Each number is 500 + 25 x the weight over its row's rms, rounded and kept within 0 to 999. Layers, rows and columns count from 0. Numbers have three digits each. The size before them is the row's rms in percent of the matrix's.

# layer 3 attention key, 512x256, rms 0.382, rows 82-107, columns 0-255
096:480520450495541492514501517495516490496491554534535492461461517476465477503504549498526497491515477514476519498454522526476527455490487497506484499540459528457476501502484527528502512428509528515511533498459479482455477529534515527549525531528502509498493500471550524470501510491487499477542508537515515534513474495465470466540511503518491466540471506517520483537503513505502527488515506500448514422511530499501446509528495522468469488517538495517448468446502479482524476504495497472472474503507504465503482517548475474522490486469529465516522519534481524489485472468499548465503514537460488498520534486460526494481462471521441501504471513505530500527495450510501485507488517499528484508468500491518497508521503483458511508496491490490503490510526500480505531490503447
104:518482555467486489504489501504504543542495462550518512508508524480483503521515473520535490476537460521531460526492501476512514459530484522503512464535512512522539501524458441480514558485528460566513472504526499515504520525520499521518496528518461504476477497495520498485435503461502489494506461495492518526513478492525471460482542510489491470483511523544529503503540482445530511513429518429481483555480515527475520511550484513489509521522511473493491509498495475528478472499467508492510468487490502504513479520512489520486515550516476505503526502516486539506499521512509489500516479460515475521480484549489504508480488476511512472539447495500492487479483454513470459452483512487472512510506502486484516512493455504498545452481511522502474502513535521496534452463504519
095:519502488521494481505481509503529503500498514539526476523513474540485520500517519455481509499484494489498500474501476507457552489518489489458515514504496512496480535505524528532502499506535509533473503458489528506530457562473515500449521484490503463489478516493538497499527422538484511495470482511524492493490552497489482468468473468475497478508541490536474510519519478505483461474471474508487473511464483485485516500459512490484504472496521450541539504484536495471487543493515478501543458510481507490445512512461506508541538529495520511497497533487468493511537502538532561422501514513468548516508532473499528470525500475503470493500517499520494534508517492463468504503540530507537445507515482512466500480456564513527505505523545507501511481515508509458492528511462508
104:459496477488449504528468463459478520515509493471501500487482553499526491479474485478494489495481441514505513493475515506526528530521504494527480509475523530522483534496503486513527502528507512536505546484488506535512522506492531478460504487524510506541496492528499529471491524471496560516511510491513507520509506562505509490460507476510525508537512490458522548489497481496483471498506542490503466490480532561519506535561447462478534505545529499541505498519501571493453505511457531453480497506532462493521483533489439495533501496485543496488509479500492483478525480532521530540488535523470483510487492495467515535466477488506495458479503498509499455478513477455473511529457512524491540525523463488439496490483508511507499469448456474501477520498475507502497499507486499
109:518473477486514478430502495519487528437526517494486495486482468459489494514492468527468465496527486485484498511530509498530512540523512497521537475501488511464507477516476530496511481498467517479498549483496519505484506504512430491492449521467491452479500490499488480501481538522494494505510473538532548478490416488501474493526477485486484507469507498514498538559499496459486525478493503511456516470489517511536513477496489510520513473563552518522492497484506500502498548528491470486461506529499496501479487501511534555483524466536555523499481505503475501534532487564513443480489485479505501489513496496487491509537480495494508491501495499524529503491465487500526548469550497455483481510495480522527516496516521523488570481543519539523489547464519534496508490483529482
100:486535481491529558490523463494481475493502518478485532498494544515545506508501496516478488493487563510502538501443504482493513498514518534459532511507491502466556512523482489516555473540498497438480483508490544493498506491512474467514578530525480521505527525460527514461543516505512492496467499539469507491514474484531490508483479488494493560537489502464507492542522530511491540460503489500503526485448485503530528459485508527483479526499555504561450484494516508489478475478484480507507509534495500500472497494502491505546471517499517482520500510505551476476509494497488512528510490485530520519495509470497513469515500455492501487449497498487520463520504469501518509538500477546503476486476486498546502515521519536468459457549504516530485560529468482466521512518491487
101:487513476533532478473522474538535509535467495443555491518515519491552478509477480500528477489500488498494494557499561504500520523508530518495490497482453511482474506500529476540549492491490494488490471478490530474505525445503477508478497480505526484490538508504484486488493506538480482523485500485501527511490532544460492465488522523480524491560466542527480493531475495538493526491501505502536468482528478492448474536508530464482523493503539510491558482491527494514535524520501479464518480441483466509492473498448488514499509551460512537543521431534506534519522492484451489494532484500481550478502485510522505491481484495475506501503504498474484514508527519473520475484493506547483533494539518484459520483510500487525543484518507541471520474468471501519474477509475535
103:495531500515519476535508461508506493520530479492458508503487543487502498462556462524496536526504457494456462467478513486493535514488517512506494543506505512506497495492476505521522501518476509501493543502537491481535474502541504488514511497527484481538493501536548503481560512497468512517543535484492450467531482472525489474498526495535468523488531453519440497450467535505503481527549471484541498519486475466538514492486467520518482508492489493513494542535520497538476487512531463487498515504519471464515507456513484524531521461542490513517482511491460507537536499489490461482458516496509486481534491483516518532542507514525509492555526499463502476498538507531466539488503480504509488515500457462467488506508487508488537523470491471500474491559504569510515459503521517
108:514537489478464491484489475501484491519468477545456506525487502531524509524485454498547494535489480514482479539490465520498494496508476501503528510475539481513480541449461499502495471537501492500528492524486458536515519521448488506526476474507441517508462502502509475469480478462468527489459522530491525487464490516491535515516487492524487448500533515502489475511526535531536436550493516516504484489501509498466512532504535518490484521518516450496518536525485491501518500474485461530499558537497481519497521540478486469496464468517469487478504523475488505516500521514517507530441523504436487481530495542512509519515460483453484490441506519539527494496472514481468488536501505482500464485546512499486479484464491488518486517485476482534525487523507503501491528571465486
103:495504494485486533464519489494481531446551507523525512526463508512471481529498471491454484465492519484520512469465554465485552523477505544510567508517479482533481516464470505496485531475513458508518484487485521488516514525499501480464506496503497513502448483475492520508462514517548535485520490548521465523505525466507433508549463486488503480514532531475494462470515494508506506509499538509488454524527503475491507483534509561535486506492502460520531453465489544458531535534491525523533487467488516507489523489498501484488489491541496534443527516532517481502535486511521551500507520536502477482477495449480504504500456553469491486522479507487471502486472488496507504526511469493506460500489497487524509511477484538478540496505486514490512509460489485487478562488501486
104:526498479509508509490494493497539491488524439530500518518504486527464505461493535512538473525446466494536502465516515570476490522509498504506597488462529500515477473524453505526483490497466473487505475453479473485430519491510519538512498484528466521489569499468519521525457475462516501507509512480496501496504472497557483472531528524489497510503539474499521535480525513487520485487485448480512470473518468535511493465504472485497515486525494503489537537485511503514490509501484484531458496480564493468526467481499522492508481490506502487470472509466468499471533507457496500456533520499441509510497527497497495508547496474503501487442492483509510473484511514511465461491464454486486526523507519514517509482493507447478470485496507507493518486471480535499491505546511498
100:507458495471467513481485496487545536515503468489453458530485478497511486537474519498503519513467490504521497482456483463498549473498499490508551479548525484511496529486496519491486486511491488504484518550519529483493442498502507514549514545509454485470513464537517507464483547497503471461480490494511480493530477515509516529529482508506488495549471496522491446502544512498542460525461502490496504523442518453512559551480510536495493491507461527482497529520511519504484480520487543503492544487495502502455490528501502482493494552514507533500521487527459524431472513505489481536513511452555529490503469494548497492498532501498527515510570517486529471543505509502506490467502511511511473464472496470491498496520460495503491514467502510542506505522487457485470509493527496
108:501536482499515489478512489525515460467491507526490506458448497508491509523506544568540488508525486507472515510524468557532501501464513466507535457500516531503498511496509497450519533498491537555543482514427493500496472523518524524492500504500485503513487477543526538496511536508519456509475508508493470448499473480460443517528518480467533509501503482502468491502513518513504507476530500447536486515499517491480494487430505491516527495486506501515512539563498514520519507507534484524497497489495483542484508513517528478484540541499517493517564526527488510495510505479442492525488449500516466505516509519490525547521501475500496491526497463474530509517462546534471528472456485539498507463458493533489521498503469493467505481509510550504482508487464512517503507453507488
106:485523496511567486515489472461506478488488472479496481479496513474502493569421465514461502446463513457516479538541519444483507489491511527485496440499518522555492513527506466474484437493488516477498447495512582498502451553465481526488543463503486531497491516526484506480511499467517492527534522494518465513479511504510491496528479484516451510508477488472519525491531522522516504510561489510537496526494510496487490554495450507538449508498497507447522502475472516499481531479478519526460496533515496496502493461528467510512494506472525478480523508515515525493520527500473502510472520494509519487471531500496514508481503539487511520470521488484503496509484467477513501476506515534511473496496514533478490473484534481505519447511473471458511525477493502510481484516496472
100:487500515517513519498521511525504505516519478505509489493565533494486531500513461519512535510513582495487527474487500530503473470519471496489482482499495485505475490522505460486521509520448497539492558460523476519475488478483469527484455442496489498524515495588488477518501531524506473514485507484526527481473490463528516492465498523495495507476525472491526456473455488495536474507561495465528489487496529515498467541514468487508487522479518519513481553490451532494492498457467457516455564512492512516493448499524523479471523491508474479488503473500513496515472496483475507531484509482496477478522488467499533460507511504442496499521465483493500528511524528523500514479454479484478481487460534529498518471492501451529527505475478462454526494491480481538504476511489520
095:530449463539521496463504492478530511511523482508518518473501494526526502552523517540517486556475512507473497504481452533514497489484508484494498450464547485523467469493472485482491504489478523463511509477495466561470498528483524539504492451489470502470534468457450520493532488522497486513505525483472479487507487487535532469511493527483496488534481494491554511499510526462508494452481498474521484504512468507530482477498495489506518521467484489461511483515486460453484475490513462476517493479511537529493518552508516473517519541511486523492507528470544463476541481501562501536529499508465543488486498527492488463449508492496478497515458512487527500509476493480478526540517547485497502497504491464502489522461545500513505478478514432511533499508470533476525449480486523
101:507491506485481504478480532490530543516523481481521495511513500508516458606469521531501478512567524506485548509497524499493451534513480470475488482509481521486521475466471504503484436477488503485503515500483503494517510550540490538487460454519494521491489482480483539500509483494462473526499490544537494498501501459476490492483514486506519496497523478458510472529523486489529464554455464465537532477515502526498461523511505526511517499552500481471476483503490479503512511480513531498496424471493489496507540458467492479482496520475502494498502486526490518514522505507469452534576485475511499477466498528502507484554513476480477444524481502535536492471530544540532529492499499511466497514490486494503497485503521511502530518496508451504512483481458499482534494509502500
101:542527476499465526464480460506501473549506509501496518509501466490532502449536497510513495505503538537505467482536458550533515485491502464512513513493496441495508493458500486482492507471551522514552469529507521456505522475531497485547518506510524498503559462484467477525567500490532527517492485488469500533531499496475550550494519519503491486489472493484512496532475508450483498450507507489466538502505529507529470541511513488521515496516485549503490487475490481503527521491491516494493511488501506484525442487514510460506500487529505528511504460503512505471490488491501475473483511540494478472498495479482519584501471535473465494492493521527465494500521482497474515505485480483538506506511496550565494491552464487490530484543489493484485549485489485471507517548467535
105:507471470505509550488498475541534499469495538540491458504516496497463495525487509531451535474460499500506481493500508493458517547498494505507439492492519498497528529521518515529544446535480514440497527482534511493506479516480521553517538498516480500490474519504477479465508509496525455504493521486528480496541510480482520519462482458497513463508507530480468513481480476492513492483473485494467465490511485468476499555507492458472520534476490494480483505507509464471510434445549525491507486545529518504525513517484501503509487464472554511508481476487489508525445493519546527485521490526493560506520513443470512463519501491487529557513479452482513516522507477492515484501491509482490524511501484521497437507511522518457470496524525452480510487464481482475500509490505510
081:506528499493551549477532491493515509484519502508507455557497535435493526485524474493476535487490498507462482529476494497502463520505491497469509509500507537580517491456516499519514472519492505509492435529465516521526501497485520485503457511497519474449498518542517480493505477510503495482503515486539511545500519498498499543481484494528514535523517527449496506491473481528510542510483508504473474499485518524512500513483506509520532505544550510506495499496514506513476522473523477521534490488490525496506531498510510489499521464482514514507503504525528550484504482483498527512503501488542499481440498508537539484519439506516546522475527498541494500524470535540469516500501431531453525465504491492484576478508507507512438519551500562483491502485497480479459488500516461
097:519498498486552515529488459566465456508491509532480498555491499476477511470491462487531474507512515541503512512443532528456469520489495521509529528485475485527493516524520475500526482531537474543497513489537515457528511481531518542516525512542510491499530486510490503506459452491507528525496510487509519480452436454540499493491511538475536528522467504473522534539520533528487525514496516499510506529500521499487455485504504498492542535462501478481487512498512531522480526488511506460509509468502506535509511472537497425501512518503499475504507511476507528453503495487514483507483502462538491497518493566458507547459554516552512458484501496504517521472550501522474487503497488489463511515514482501499462522496505478561514511500495504498504529463531505513529517517493496
100:505481467498524485503536479450506487492467518485501501481529539481510495485523482518483507438513523498467522525542534475508474492495502472491498472479448472496455503487560506456569510505460490513502559499545469475487513507489480497474523521519464505506519496473477515485520548516542510494482550514495470500461491492450503484507529481478472505517491522521498496491476509548504506496525516493559479504520554539440512494505499517511522512501519496474457546497497521486477545493497509466484534545487487531495514489480487466512495477502536513505471478471475525482495485512496502520483495495520561489466492501554520507534506507515509472510525520497514528509517532540515502464520525488470502506542483507525480536500478472520511424494454451519469505513518494520494492428502505
109:536478478526487497490505451484521499529482511506465486533496484479492487516515547489538516497499522497490476506452502501445491486490456530499486501470452521529488495524484518463493553506496482484523568507514510500539516477524450457489492480540522529500523519508469505501470465499470528517485505506494529461517511484521451514555472501493466503486450507497537520547513477516534506501480520492513497511495498457550499487518507525495519495479539515505538468473533505500469508495520469515492522523482510532522473532506456493573494538547479485478469484503477452511481499523491493475534550503494505493534481506488515480503512522484550529491528488514490505494518451481477540511502470487465537531495494558495524528498571494523551499493491530492515555527520499485495512513532488
109:459521511490506484450540521521490482529507476538509480560429505516482521498495503484469492478492504504460516491490431483538480553443495506505498529483473541481490481497513546467469543482478506514530470480498511534478457451500526499477502482479492494505516494527515427461462530541523509535489545499498539521515466519464508513492503539501495519485503522532530486499516524482494545505504504505510493473470545504510456491485501494476515493539496491505511487465530508523477499514459481490457522489513486481471545496506498498474511487473520544529522471508509515546528488511519477469523495511510493493507452489499500522486495471538511485498497480500483486490535513512513469484568517520524524497516444509502528476502470446491491535513529494499482516483511501480526511574536469
107:499473505504489468516504515503489509482502482478519531464509472460512499481473527516463501526512513475502492502473473505465491495494495474523495518490540502460519490467540512495464528486534514477490505497490528519503477509527455486486455509525490505456516522521527474516505544539509508506501546448500492490506542481493530505494515472488477536493466535510520551536498507499531515484501494514467498509500519465515490454447513550508494501452505514516486499494488474487486498515540504487499478452491516536510476482488450503500530492498447531525511491463475537515520481527485444511508509456531505522556493535516489465487514486525468486492536504535515506492547434533508527497474477495481493485505456475519555482511461511528475469469499559501554440445495515483534553482530500
103:488555477510543494519510534533504489480512463508509499487528464482507542466522520483522478477511497512531484493523525521515489500496504488538511527480456502526548532521502490491476507462458520482542501504505476411488493486492504512519543518496526495468486463467446468502554449511500513504480533480511487493470440527549489443468467538467532543531503503509511485503480499529484491476513476497500512464501491485540508486500547493543506464503516463506473485494538534506575540505527504457510517467523519504516529532493499476501482454495470496508486535546483497474492487458459484514504512492479497489498532546484462513453474498466492491526494486491501518535518507489499511515528490505508508511525449489466502497513459491528511493502548482499515529482530499511496505531539486